{"n_layer": 15, "rope_base": 1760.0, "tie_embeddings": "early"}
Each number is 500 + 25 x the weight over its row's rms, rounded and kept within 0 to 999. Layers, rows and columns count from 0. Numbers have three digits each. The size before them is the row's rms in percent of the matrix's.

# up: layer 3 MLP up, 128x64, rms 0.267, rows 40-127, columns 0-63
# down: layer 3 MLP down (transposed), 128x64, rms 0.251, rows 40-127, columns 0-63
up40 098:531449568461516514508520493512487518500477470519498454497468512516480495487515508524494486500496498500532533490526456487495505457526495499484487494503471450508468555485523493495547483546510476
down40 097:477466510484496483473497472549471517542485521536498518497504519485499554512458506505463521498504525482513519554499485486513503518508530494496519466494491509506554459483458500472468452504521543
up41 107:503493530484504495481509476486511521516496474490542481529531468526503489458445528483474508486517472455512494481459520517477465536493532517522487509491548524465544528487533512510549499484496532
down41 105:509508509526479527534480540479502524507447457496524538543476494482488564532498495508536500502494474523479461514520533502519506478484466483484474467516469505504491495503488524483432501505511530
up42 098:535487523495469498483542485524474474470514494518493542467497509448508551530452505492530501464520491466467487512488520516490510512547497498510495534512517512464478473476503475475448509524461500
down42 099:508510492477518507501497533546499499517494501500479498542503472511525488465509518498475537454479470474519457517534504498533554491486537496476524517522438539496506502487446502453530506499488473
up43 103:497466519504465502475506459497514513506515509521526511490522454529509520506470503532490535515447490480471460474533513522508469494487494519494536505493539486449462530519514563490512477510494548
down43 106:512504519500479508476490493474515546522455493472482513507510490540496469538512490510468494464505489531513499564441498540502528516522481506509478516491515479523503538490464494482478525505487426
up44 118:523483502504492522486541494498501517533444449488491512452482516482475532517458546504505472484532510510496481495535499518500484529483498516539506547536523506446469540496507469492476480501526478
down44 118:491465481484529492467486511513484487468504582574497524499522516479485477505514543488515478487494505493515465487534487481537492504512482496523499434526473500513509489474543496488479515492505530
up45 099:532416562485482519512500479534520476471510495526483492475483487477471511484532521487540478509468510482534500490467508516520473500527514518538549522477511513480486486486525507503516480515494542
down45 101:474491478512495525539482495520496485520474501505506516489562512514477479477512513509524488508475498513506469553473445513541489531453454485496486502491483489509465483450544514488532543520486522
up46 102:548513492502501498492535475517494558537516501535496511477541499496510478516509526499480487516485477485484474529548475507490459494497458513458474500531490528464520460468513526462529531464480489
down46 099:492523526480502473474479476497522465508493517483447487498488541516509507484533491501531485507535557515486486442510484524495483502562489471518521503458539486539517506502466473500543488497476474
up47 086:513490495519547513508504473525511504502476509548530534500446532504521488530496525476479506479493508500498492495473512524445498524530559520451500486531480466472463491498512460467518482524519530
down47 088:487515489523485529504495499507507475559502464479468478530502448503492554516510497501496489481476449528521497530473457516510505501452471488532511489484491456522477480519535527494536508510548517
up48 108:554472491500496528490508489531520524483447508485463472508488515500508541475481551531491506477527494505501506473462485545514502482435487465502490528549515489482511500513554514486497511507480471
down48 110:534517522465521484513507487496508517521498488516532539510514488527547467482497493433507524515507489566486488494508497482517510532486473472458474496488519463463485533506544486517500474455497465
up49 103:495480472505496514510506493507548542513496534460468539475474561469464521491517508472536510472478484474495510486488478497526493521488482505470489481527519479477491502476506494542556494504463556
down49 100:492531499510482490541510469511526502483520476528532485500497516511527519458476464480486543496459529503542456494514462471538498491461519509498497459505482477512463478486517526480514560494479539
up50 104:552496503517539483505486506470495555487532531506500518514520509498510523503507501476518461518460512455522501443497465539475468473492513524473526525453515482474503514523462493495497462492518534
down50 101:487500512530492519488499488506515495511543502497509487519513444505512541467518508521513469495510482478546473524489503482483479484514461504565500415509491523481463489536530474480497501505539470
up51 094:505436459500484545499546509507483503522505517525484463506488500492504500490487494506478462509496526509526503557543484506460444473519504481472535462475469525454516507528514498497524508526514514
down51 095:480496493526481502499487487483511500510495464500492535490512448502523519523500531482551538513499505508494511546455503512497458511490536490514540459565491527504484450517501486472484448467518486
up52 101:517498481485506547501508485482553501446501473476463515458489531490536522533487531462510489521527494497515521479477514504460521515478471524543550472527464515487479512498515529531488510497467498
down52 096:518539499479505535515480504533475529540511472465516521518500490478474527525531492497458490498488485521521490532499500452524469517499502516505519470475483522489538523517482482426518506473485439
up53 105:510495558519485537482518461483487519492508529476498474523450492496493492483494536532460493462512502514481476492511486526475459490519482490528509498516525516485532485559570485513502495475481458
down53 107:517518514479537532494521531486511472511493508470500523474533491525483518504544496475467466497536489499531522529500465493483532554465477495519486524493469482545485478426462483499491486518497483
up54 098:507487500493530483494507474486537499470513492521515474487551473547458492481469516569482491515483459514515455514538507526503480551498528487476489499487515460499493489480503559483494478509507526
down54 098:486542538477482473466489507496472528496516518459457552492508505493490505545532513476468504514471504529540495447481486528534524478478502511479482480548513482493519489519496549502464470501503514
up55 094:494482527523511511476546479520495461518517510502460478485512488554512499489491473549505556551498499475512501493520487521500494474476495502463526536474433485492491498541532529476516486476483513
down55 095:495543497512475479492466508463523519517479453485523516496500566487501521503512460526495506536479504487518462526513518480515502489495523514542509520474480471468527481517432526543472505497473476
up56 094:505461498501480497487522493464524497508464512463538492512502518485515548480470500552512491510461503527459471465487527534439497507547500469537508511507490541510529467495507486498527504517482536
down56 096:495508507462502495515534515499465508538496503511521501462489473519514453524527548494465488474547479490537474493535483564525547498456509479440500492498461492497509513514484526500493500490499511
up57 104:489488541513522523495476501480517533477521478447500519482517532521514518512494496529518530500485465485490509475499486490492456534482490514489484490438535562463542509484486485497516517468453536
down57 105:489544510493498471528500489477511482487498520480492448522515516487517480473509514508507495445438480514507461525513551502536459512496521488500465490482518518493509469537543499487502513507572492
up58 101:517493520518507544503522478437504519478471518514521491525482558515498500489496476467507493549506523442494445516487493475464504468535528518480518464508479467466504522504524507528522506492481488
down58 100:497460495500536503466488482506481499499489466494469511512470506508471495521482500508517470476538533565513472552456524495484507504499520466533460482491523494512472530482546461493532525504546497
up59 102:506501513472481529476538468513520513459486531505495526523511508477492516558491479504497488498507490507533524457459497531517520486466511521468458524503499480465538524538483500422510511473506491
down59 102:477513474492513539535498546505480473507478493490482520540535489501492476514502513514515487548488481500495494510498525507474457557479447509505553455527472469532491518502504475518495490499443477
up60 094:525479511455529536506521503482493497491478519497503517491486501514453499507505499482479493516536486496516471457594543479520515517501540482502504493516521482498456469518499483546478483483452489
down60 094:548540516465517496487487500496548517528504504464471507525452486523539506533513476534512462450507484508479493507501499494506500485481478502515528509471496514539455538481480495473515483461532451
up61 098:461506517509470512499540450452500485482491443509478520518516486471487527510507505511529518508518506477509508496509457536464523531490502509474489518459486511438518554505532519535491536504488495
down61 099:439507449530511515506476478496505484528496502512498500452488525495496514469556470520501470464523501486516498512491450480538539525523509540521461516492511531519506531491452513510525508467501485
up62 100:492472467539519541455501501489482533500540474488475555515552480497508537538506495482534472499489499482490462476501480552535493470510464531523506471502473524510494476474521507523495498529510505
down62 102:510486518516507505515522517497499483520527498480468491459460518471530504522513497521525492519492469511484527497549521506501534469473457488483458505540495443497506530556439483459518481520499507
up63 084:488509509450530501494476461492489524493518553527476475485484481547455504472475518515490535483505490490520478484514475499548484519514460467477537503524512543534503478518452474505492512533472514
down63 087:498485499525451533492460506512485511483487490491482529499576482507489478507505528495538467543505489436501533529498499515514517450486499525499518489476523472478507467494530486474488500526471544
up64 101:509513529504514501485503454474482530529497549533469480480472518487509488481517548509482519514485512463455488483524496519532472475521509522530512485477518516450537472474489536488453466526519527
down64 103:496485469519483528505500508552518476485512492494488454502524471489480515512537520447515512467479495450527506538455497520525502494523513467497507473491474466537499507503531464488511563479490534
up65 106:497500484486461485498532453497509516470514529530497481457482538499458529471518541466476458493516476505452483543514481480501517558543516497509546539486484493483514519484498519483509512502491504
down65 104:479492508470529504517471523460514524477502503494509545573512524513518462543461499455553456488470511504482525508524480508512514510474502470518478518459511494507500491474524506498479549502484488
up66 104:502483517434480515473577472535529504480498500516525491448527483521531494523462491493506468481539506475507504526484478497535450527497515485490514469486475511510520506472517463496518492491478484
down66 102:487565521531496505500489499522512510513468495483442504504472482513504475478491497477486534508464484494472535514541490523488492499465514463458483533514553508481473453522524531489486521501541473
up67 107:509485505500493522501488486444501515465508498481505553491533518468501554511542478493512496534446449483479521506481514542523546478533526511497476461495504513455490513481519500496488524466482494
down67 108:523507481500498478501482462467520533485479479458445510506534492475547507502477508484483537452511530523495497533519534513517520525535488490541486445499499520440489480482515509493524489491533492
up68 095:469505477533482493488539495489488490475516510513490502451496487496500521502538516460535534502476478415484522481513515523516503538503512503504499503506524502437523468486510445490556505503497499
down68 096:514560514465482516505519458520485515509492492498458453485515485504501484509513459511483532517498446516537506514485499481541532552513530498469502446503507526521529482492483510482498506502512443
up69 099:491496498520487533505534470495533506455495491494523511469460464530468506498498523491490518512531466503524468488495471491485516555509479511461488472484522467511479545524514469530469513562528532
down69 099:492523501454471472508543506502510513507476492476482458480479512546498529494502434472503505518496469543500525534551530462484511485490496503496501491504465507506513512514517542442527482518477534
up70 104:515489513496485503476532498466534491513549469511501484495488448532472516517536546492529539512492497483497494522488446555521506509504494474482453489517464516485469536492486489521489452511471477
down70 101:497527497495475508469543498496533460530519510530489492475475500502511477504496555522490514514499532496503498519491537428541479474518511508544480481514510448508494518501452451463481522486489511
up71 093:503488528477480529466516507504488502509497476471571507492519485507522496473503513486457483471525462458486562526515524511514464498465466514479498554514500465503515524461522506467514494475511525
down71 094:440480480507441500441456518512540502520482498509485534516503458502493527532486556483515504542513505473496489529520481502482498492530513504523498488530479507532507446524512485469504515483504517
up72 100:565494481515563506489499476520500509487504529520491473520458463517487500497473493495493485463487500506500488508507502506528548501474511486466516527486505486445516485490474502551518539463443528
down72 099:483550520453535507515496485514496514575466490497497511517502505555509523521494504474482485522494467504537507455512523510491457478447472509480477487480515489548483532482487482485490502496523478
up73 103:488516493470542490515496493479480516527522491478505516478478483553466522503483529523496497504439523494505439517533459467497469475487503545511515522472491462487495519479510520484548527495457503
down73 102:467478530499493499506488492501493501526503522477523481501480526500521465501521552465529470502533512482533478480500514501518536488505408523459504532499488474474532525459477494506505524517470534
up74 101:522496550489487507487509504501493535485527517478526530445487468497498505544481529527478489506483484475497507459531475494484522499546503468479533560537480452509504493509487453451508499514505519
down74 101:539510501504503474478536488535500483512541455461444462534489482482498482490483536472512508498468517511524497515494475486527500477518529480547513516497495510492467484486443524517540512463528530
up75 090:507440505520499500500510494518521516485517511510541544465477486528519479524430518527547511533486501507471484507502498503515534491458502550510507493494455451475496513510524494498496467505512549
down75 095:473502503461505484525533474530518526497464529492473518539506546501484472501499517489564515472508440522537503514505478521515508536474477443504471493495467494533518508485515482471464513483498507
up76 102:504457469511537522481534504474528520489486541542482508454484489533516485453475478536491536498523498502506482498488472535497499504497486508479539525525523462496485511481534484442525485512500551
down76 104:485509518501509488543510496460476499500508483404480481507475556487513520493510489456507518501504495476510480503512514528467507510490511459501525558472472527487498530511533544491525478506513483
up77 101:464501514518518518516480484483529506482489511434468542533495521488508537520510512454543465474510484487484498497548433509504515470527496488492515499508479467513487491515492536489544537470494494
down77 096:511501518525518517520471494459509496511555468526510503460483523486506491497473482522486514520484494501512493523470545517534477538438465532454490488494480477506502513537514429515487505492534491
up78 090:536509475497520514494492506443521537480503479509519490543481543501467499473493461519510486547515500502438488458491515509470489496465521551442487478516504501503528481499495543524476517515502499
down78 089:512523507525507498483514502501503470479514522528456464472480497549468463550496544479439486507483503478507478550487507512524478471491468495496552485483474500518501542499540492492535530504494493
up79 098:516502487493473487477506451481531542472545462531501497474497459522513563498538486495491482474516509499519488526499525493535526496467513521483463489516486463466473532551514474510513517533494492
down79 098:472519515441477535522544483517463507530478466468489434526492527507495476555499479499484494502492491494504508537492525525482480500515507477527511534492462509480462498544536520488521472503499506
up80 094:510511476518515512496504511456509550518508472460530496483496513506475552533480555504491481432487523485510477507483498528474523538459494492474499485539447513494498509503506480463479469518522490
down80 094:532557539513516493476480469528506493516528512444484458487480468479538456474534531505481517502499507466484496502481496500534483506531460479503533512487498533529507517494461517469507533491531473
up81 096:539483489491493564518507504500502509491515534453477484494511512460492561502492490530475509491501503448488548493489527513512506458537491510485478507516462454473458504509540520493497531516495536
down81 098:436469501537509508522491515483490427504529506476469487518456518512493499512502510513465526519527502511512502535489489530487511529497471493467526522476533474495529532509529481505486536460508451
up82 102:515477494480466517518496487465530533514510524517524509518492486483547542450500505463505486512494479473482520498510496522477449494499473478501522514510454535446497570471503534490468518489514502
down82 107:508528497565515515492520475493507511516482507528525474498524479465525505543498435538489494502483496472452490494488532504517442513475467514487501487503551504499510481466493441505484523495516512
up83 102:508514472480465538481540476509509550482487521425492506490499503506500486533484527457495494512524499489536484486491531505485533499529530493486494543515458559468514488478515479479471468518485510
down83 106:495509535467515542517493526436526491532524479475491521497519495506545506504487473564492517511515502460477494532490430515503504505489475502507512488514466456496494503494481500531527467509456488
up84 100:500476472498508483500522508520518525493466488514484554534491503463495507490499546529500478500518448482518525530479528547448475541530451490522494457527467519482521499481482520505481488535507506
down84 102:486567455501498520534468525492498554532536495450526513474485479459552485510514517494526456509506506511495467472491493509489472489500513464510526498470482522463517480472501500511507517483531522
up85 099:514498524479505547463539485487527500511493509506512484528498547513470496520500484515513532493490555507507492506508461541480435528470481491480443469467485514485497526524511473469486529536504521
down85 102:512493461502493467490525509506487512458519549484510485484481504483511535489491532515482457483450477476494531527473489472559526502536528512479528522534535537505503509479493550465490487485488471
up86 105:514464541502535500499508484482482494538514499539483530487511474475479517502502544479532536506496490509471477501504438509504509541517552527522506531499521475503509479464468504476491531504432478
down86 103:489465494506452555534523517537529481462539483510501471509497452505528502526527515492483492498506504471492467471531526559494480497486466503478496446529499526526517508503511531493455505509491480
up87 108:543487476469528525520513478542475520489507489565505482506490487514490497497494504443463495482535456508496485532537470517514507523500496499461487496516503456492516508494552528487545486471527533
down87 105:498481505527470520519506499541469488514517505495497457518554526517549495492484493509495489524481461523501535501493477538488475453489471502493490507489506461501504487550433533497485513496524441
up88 106:506481497530470503504511484514462510507503488546562509495476484478514546502482491485458518468492438477509499495527491561457485483523488530508455528503502509513516519517494474552495483482494527
down88 105:524510484478466464523512494541505451528503464520509487484488495543532534474531499469552501464505506502469518549500445493512517461514500476512511502505496504508546474506514493485490518443484523
up89 083:546519531493501536510529463503551501485489503483471472509506465482473483510493517512512449483504507508499507522508509449482546511516524478541567467509487522466535474509480528501526525484480513
down89 086:476534517469441492507501498485515531531466516500506502534465492501505559488551519459515533492497519567521471485488492476490501467504515511517485463507489488486518480466520463495534514476518476
up90 105:499524514494542500493520476459516489500490531485536470510457502513452541456500517511533497479461457440512497529520467495518490507522516462518464521515473511512501506521475484515500553513471503
down90 106:438514507517539465459446523500501475520508505531474481483467511504494487496516492493462505520541494543522484511542475479508475511497521477545514476470487521544506489505520484537481488471506541
up91 103:511501532494479521484532479495482534493521477452514531451515465539535511536473515509519510498489470497506521475514469507445498496501442492522496478492492491511553488496495480533503429503503507
down91 107:487529486508536507512474538505493506505470499530501538502520477527506484513459467472508495508509495524523507528453495514504504542505519501432448477511498449495467483508445562501494499518506503
up92 115:537504502482491515472541485470525516457512480466495504465490488532513520477514511485542481447517496505506507492559474498499513496498458552522478448494515501451530520499533490492517525510464514
down92 121:514515510477516534496517511459526474496492506533516500487489509521534421532502478454470474493484537552477497533472480509460495509540500491488483500489489468480490554516510502502518513532463499
up93 099:499487503475524511480505494478542512455458533506474519499479494494511505484508490497519538495577447451506505491487538470493521533503476473508498506502523504509483497477538473459530508534466536
down93 100:476524545517473498527492486485478484512490518523499533447548479471507493516518485489505493483479520502500457516488433510556484497516482459513523497550520490502496489500514507465539508471501552
up94 080:534514476485525476475487473523463557516505538467499536515523497564479505513509497514444500458485493514494485478514480520521479521502503549533474524484504525475514527510512491488498464486536466
down94 087:508519508511499445510490475535460529560516499492464507494516532485475526498501496464512502493468509509475514480477502513528537506495521499449453512463500537524508492467539506516446536499533505
up95 080:500447468447523509450476495470463526517520475508510546484495472529492537510489475512515535484510497481514539487529487478534458485494486532456503506493528501539500512492543469512480514521489489
down95 087:514508515479451498506474517574495535568509491466479514483520476496463522493485467479542530473524507511511479489501500485516480461483476499498525489505472491514500463470545484523523542487504505
up96 084:483516492464519469492512487473503522488465512496533503510484484560458521504504491468485491559515538491462456513494495479535465529492468503505532518462512520510461489526539489529504481481532468
down96 089:497517523511493481528513494480486553507510506463503515454526507520495521525489517455528500517530473470481517489467517512511495484450519526462468501476523519524535431529456513508500520470499471
up97 094:521467460506546488476550461468533524507532498494509492475470484509480516509489501477505520471513481491479504528474518515574483479493504566463488494498508535490492475475512473498545485482505505
down97 098:515530509489492488537458530465516539520488497525439483478519476511500501475492539471493490490507504505467565490496448553522507476502490523476476512526514487530454494521500502521497507461503473
up98 100:488471507470533490465560511496474508489506525498514512487513507473510492557523474483503498537515458517507478499511507527506479520520516509479466447448465468498491497535552508526493552494492481
down98 101:531459469525508482477544452490505507535509503450486534483548452527537522489508480463524472511502510520523506505473492533499499504487513507513527497507500542496455491510483523459466514509454495
up99 112:489497494512548548491505456527465506505473493522493529491529520498475510512452530481518504493474485489551470473488460476488492514542469529545450477503493487495506501510525491519529544484496541
down99 105:524476499524512484488455488499484502522555500479487523485509514494533492538525537502530555507506512479475483528506521484477475532502469508512497457448524518496456506455475483505505507544496447
up100 110:515532478472495493437509475484471529494474503517494512495480522494523519456489539517478489467477486492494477493519525529500497478581513510501529479545481509495542484461507471521509509534458499
down100 109:481453497515480558505511535534515489475478489491502494517489483524490505464521514529456538455528467553519479499490479473547517461478515491486469500523498504521549523501510513477501486454496497
up101 091:508504512458503492481539501500509520523498512478510501498451511512491530494506500560518433515506498500543502517505520506429454499502473529487492498447495538496509498525516520435510508494519500
down101 095:481547517494472530509513455522499468496497502444469510497500526479506488537496483486477494509456500512532491429481515546518531499516467509475516495508527486532506460514534536514520497489455502
up102 111:516503477491489553517499489502471536484463470500524539448501487493447493502464502510489515489505474487529479537496519518501518513505508525486492526547470499471462546521460528494469558483495496
down102 106:479515493496500485481529504479493515526493522518494493534533535471489505487525486492507444492515527436465515514475481511533502463491499535493507422496512493501531479516474469529515538536479536
up103 107:510492499506524521458500518515537497532502495517474527480507519523523523532476537501532492504494497493467475476550443488466461554541487493474504456525467500486513492476470455507514481507475524
down103 106:496484494537517509484492515461488478500512534507447509507507478484472475476497483519523499516485505494482513534453512497515461469534536512465448519508487505487540511465536512520548511553466533
up104 102:523472503504494520477521489532512524458500505483525533453480526509491503514491537505530487492516509457528531501466457524514464508517475464513528494458538495508539538509477446507484536522474523
down104 102:493539483484489525487473497490548511541475485481479511549492504460498490522472535529499485489452504488493463528463469457511514521537532481500527503502448469514485527516522546505489510535488489
up105 104:518479465489503492480497486511495504493483495491518472493538520520549530523509487528459542524528506431494490472544488500496538534542464466509559451517482493492507487504522502494503484492468505
down105 105:507504558513458470464507532473440490460514540516501479573530487503485483514542506512493532476489508486461513518531503484498502478519505495523518495513519513501499466479481527523485499453479488
up106 101:492452505503496549483529508482502507472499485519539500458456487545508491471459491558530533490509480454493493526512503479504466494529479516512476500557465527480520511513502505505485509490544482
down106 100:468495534506503486504447490469498517535484492508486483490483522504489505517548493464473511549524476525477511476504517458510544493552489519483521494492514522502543475502493512472449501515536440
up107 107:486486528492512537487514488479540564504503493525506497517518533476487486476534512510475518491505440514527490508543505528521489507527478558480496481489481519460473481500503480490470526433526497
down107 109:503462506478483509464490485517489507533537526525474477493482480513515455520486496474427521502525522521535496457461510519487527509495485544488556513487491484518514527476511531522507526516501452
up108 108:528500548520522488504537474500513518465494457505527532492479487480491510457513498527529460512485464524498471450488469521516485542500545524508504526500486487473461521519496531489496449468473512
down108 103:457480449545466504513471489513491477527457507498499487532491486530485553490515532498508532493509491549516526498485487523502493480527494512491458508483498556486527518506489538450489504465513459
up109 100:521476474512505525494537523484519531516507458484487507460459486530486518512500509462498489526470491490519476527493471544502471466445523528528496522513473533531477522549463497505511464506489462
down109 100:494543502501503486490478492474489530512484515463510527529548519452475473486482545528484534510496520507512500498487533467485503530514467433494473515515488506477546445508531504467498534506488518
up110 100:464461514518475531526495505466484550505503527514527514481475499486535482480532546527522468535469492497532460513506485491499463463505506548476509477521476487461502533510534485451488505486481495
down110 100:490514461523499491505468476518487510493452539526544562526478455505510454530483508450488515466524483476522506497530545496514490507479529468466500508518505510536508482494493473476486503483533522
up111 103:480478536475528500519492484492530490492462478546471531537519526494490519518532499506512492550499476467502471435505507567500523526485462485474499481531498510480494492480484482472511498545503529
down111 102:507517478469511471520477480463503488542488542554509482429541484493472490476525524509495520488510468536492509564499508481518491505543479478526507481517485495514507461474479486488531474515504510
up112 090:541504496508475510462507503484469500489527466534506522479561500514506559543502482462528474561481489493465502468480468498499513513492468480502488514518518533467531500525514520508463496483487466
down112 092:531545508466501506488503518519514495477478515506493447516494546507511479465473446521493531495449474527474457503519533504517504459508526500505504537505499480514492491512537454496552519491486464
up113 104:491526525516487511486508435516449543514530480521468510479463542494524537535507516534491539520489499472503480494505495514497472464473481537511503481523516503464529472496553482468500491494504470
down113 103:492491515518521483495490483483501512509532511426504522595507487492498489498495522487484472516501471469482456505490502472490538501497505507532507449526503497521479511498505457510520562475518508
up114 105:503487540481520508509491500457497496511501469495483489464521465502462593528494505489459508494473466479524492513494467504517509499480513512481506494523490514483487494555547553460481498494492472
down114 103:555503494537523480454519459493501511476507492429514503482489496458466480472498455472501484520524497524485495522469517456515492534550497491514502509499524503535479490528486540522508514524478483
up115 108:474505493530536506468501488425502504508491504475584538479503500523454498478519511486480502498453481497516527525481483517495493504531521507465512509495503459460509512490493482494529542517535499
down115 103:490523468525513491517487497502482517532529493558559454517520523536493518460478485543517534505506496456496520504533496450503453506477484518496473526523469499488494473489491486484488496512531456
up116 112:516520478469497556492521481469471499500506492529532563492496477500482530480521536525477476496490480508469498460540506489469522527536491520516504459486494452456516526513528538496486486492465499
down116 111:520489491490492493524540527497523538480483488502505477531473448539518504472493513525521513532448524531474484494494489534476534436450462452481512496531517509488492484497534495491515508500482527
up117 101:527495459465486526518557462484533492485532524518538526470490529513479488509506514507493495518497481484517502459527519501464455504519477509519476468530499511477542502474536510501538454527521463
down117 098:463552507529481470492532422510498501527501503500490483549513471480505479503462477517504512490463515495521468502532524488511496502522490502535512510480500448514514521429508495494503542480510494
up118 091:511497504489525526488485498532480529507488476489466552486495556475501513520564487490534504480480477511525464466507452508490470530505533481538535495491502538510509479496492491494506456544460507
down118 092:505498518519473510503487530504487550496507513488501477530469526524510515461500478504515491550493471486479474547535518485489510471492566544503463474470478451491485506466543520491486513482481466
up119 107:515475523510522502434520495506517499486478502479516491509476529525534509489506509506491549468487423497520504520501472507474520528475500496486479535515468506509474509512510490443451507545521458
down119 104:484518511527504525472472486506462493496464512519486553460531469479503491491515514436497480521517498518520501468506456512533429482525531512498510513474533520517538511481500483524479520493491538
up120 084:535461511499525496513469478508469526529507505490488517496493515525512537458533500464481448476542490482552535499485517514468501528532552521479503494493530482483508506472502521536479480487480450
down120 087:517532518517506456502477494526480477575481504492514514510526496530488514482479484487488539455540487513533519520528498502526502495508452447510444494513543483490476501489490487470460525503492483
up121 107:494502525498502490494513475490525523487496489522498520510496493513504592444485510510473492486488519486492470454563520476544488546471475502519525518520521525478485462519503520475508480502479531
down121 104:532507492450485549494475531494506486480453477469475538478523504525518526467508481537517501527462492505494532551510492463475497478500529482485501512486533497494509500487446518543503461540490493
up122 110:502474503520530522476493497503537494509472522488480513490495533506511533509444527474462548536478489464532518453506510506514463520502516514500546509536502472462513541471531496495542493474527478
down122 108:491468506553523512527492526488459487501465484533470524504490503467502470511468471517496495514467499505474446501500506553517549497479464502465502485529553487480501488504550486521483503512515540
up123 096:484457455489528540522543488468494525451471534535510495469501511518508482477526515468480445523534476481521508515499523501486483531508470536518452508506484482491506522458501512528499507519523525
down123 096:488499497487505504493483464524523488520507479504525495557487467530486501518501495527530446469490503490538476526531457481538472482516502483507521500479464533491517547512466526458499521504503433
up124 092:519467520528526499519522455508469467498502445514523527493523548442517486525459491505505533510464516477496481497494568501483473534497479520485514468506484472474504470517529496506500505470508525
down124 092:498543510527529496486512470493506475508485516534512502519495513525487495492490516503535489500457478480531475498528484505506534488462502458518499506475493539509519462478517513417486570473508464
up125 090:511469481477518493527512513511481535483530529495491524459518505486536519528505539501458461472479451432512489494501508507515517472453513493517488503476493498497549508501485473513553480476519540
down125 092:435501479511473496488500519526464528508509497529510531514508483525528492514496523504456530500547478495524480506500477466502480503506466523533525462478460519506519565491498449490480522462527498
up126 096:523515504466482558496505492509516478506483465497525515506482470458529528508493521505539471478531510503468508480536486539521469541469472495523530484486535472511530508530525497455464496450509491
down126 096:461501538521489469502450503484482522496498537496537490433533544514508496545533484489504500535498528516450505489504504466495460480520485481501476517494524517467506468486497510512516503561507513
up127 092:525453512503516511481528491508488517539483519517500483534480458462529536487497527498538530519479484527507480474495489483519510471463489530529538490519440502484482481450533458483526508479475513
down127 092:506516528549489489495431511496518520479492518490527516509532461513523514493478472488559469525500514515466508512513508467506475511505483508474540455463510508501501455510460527463482529536512486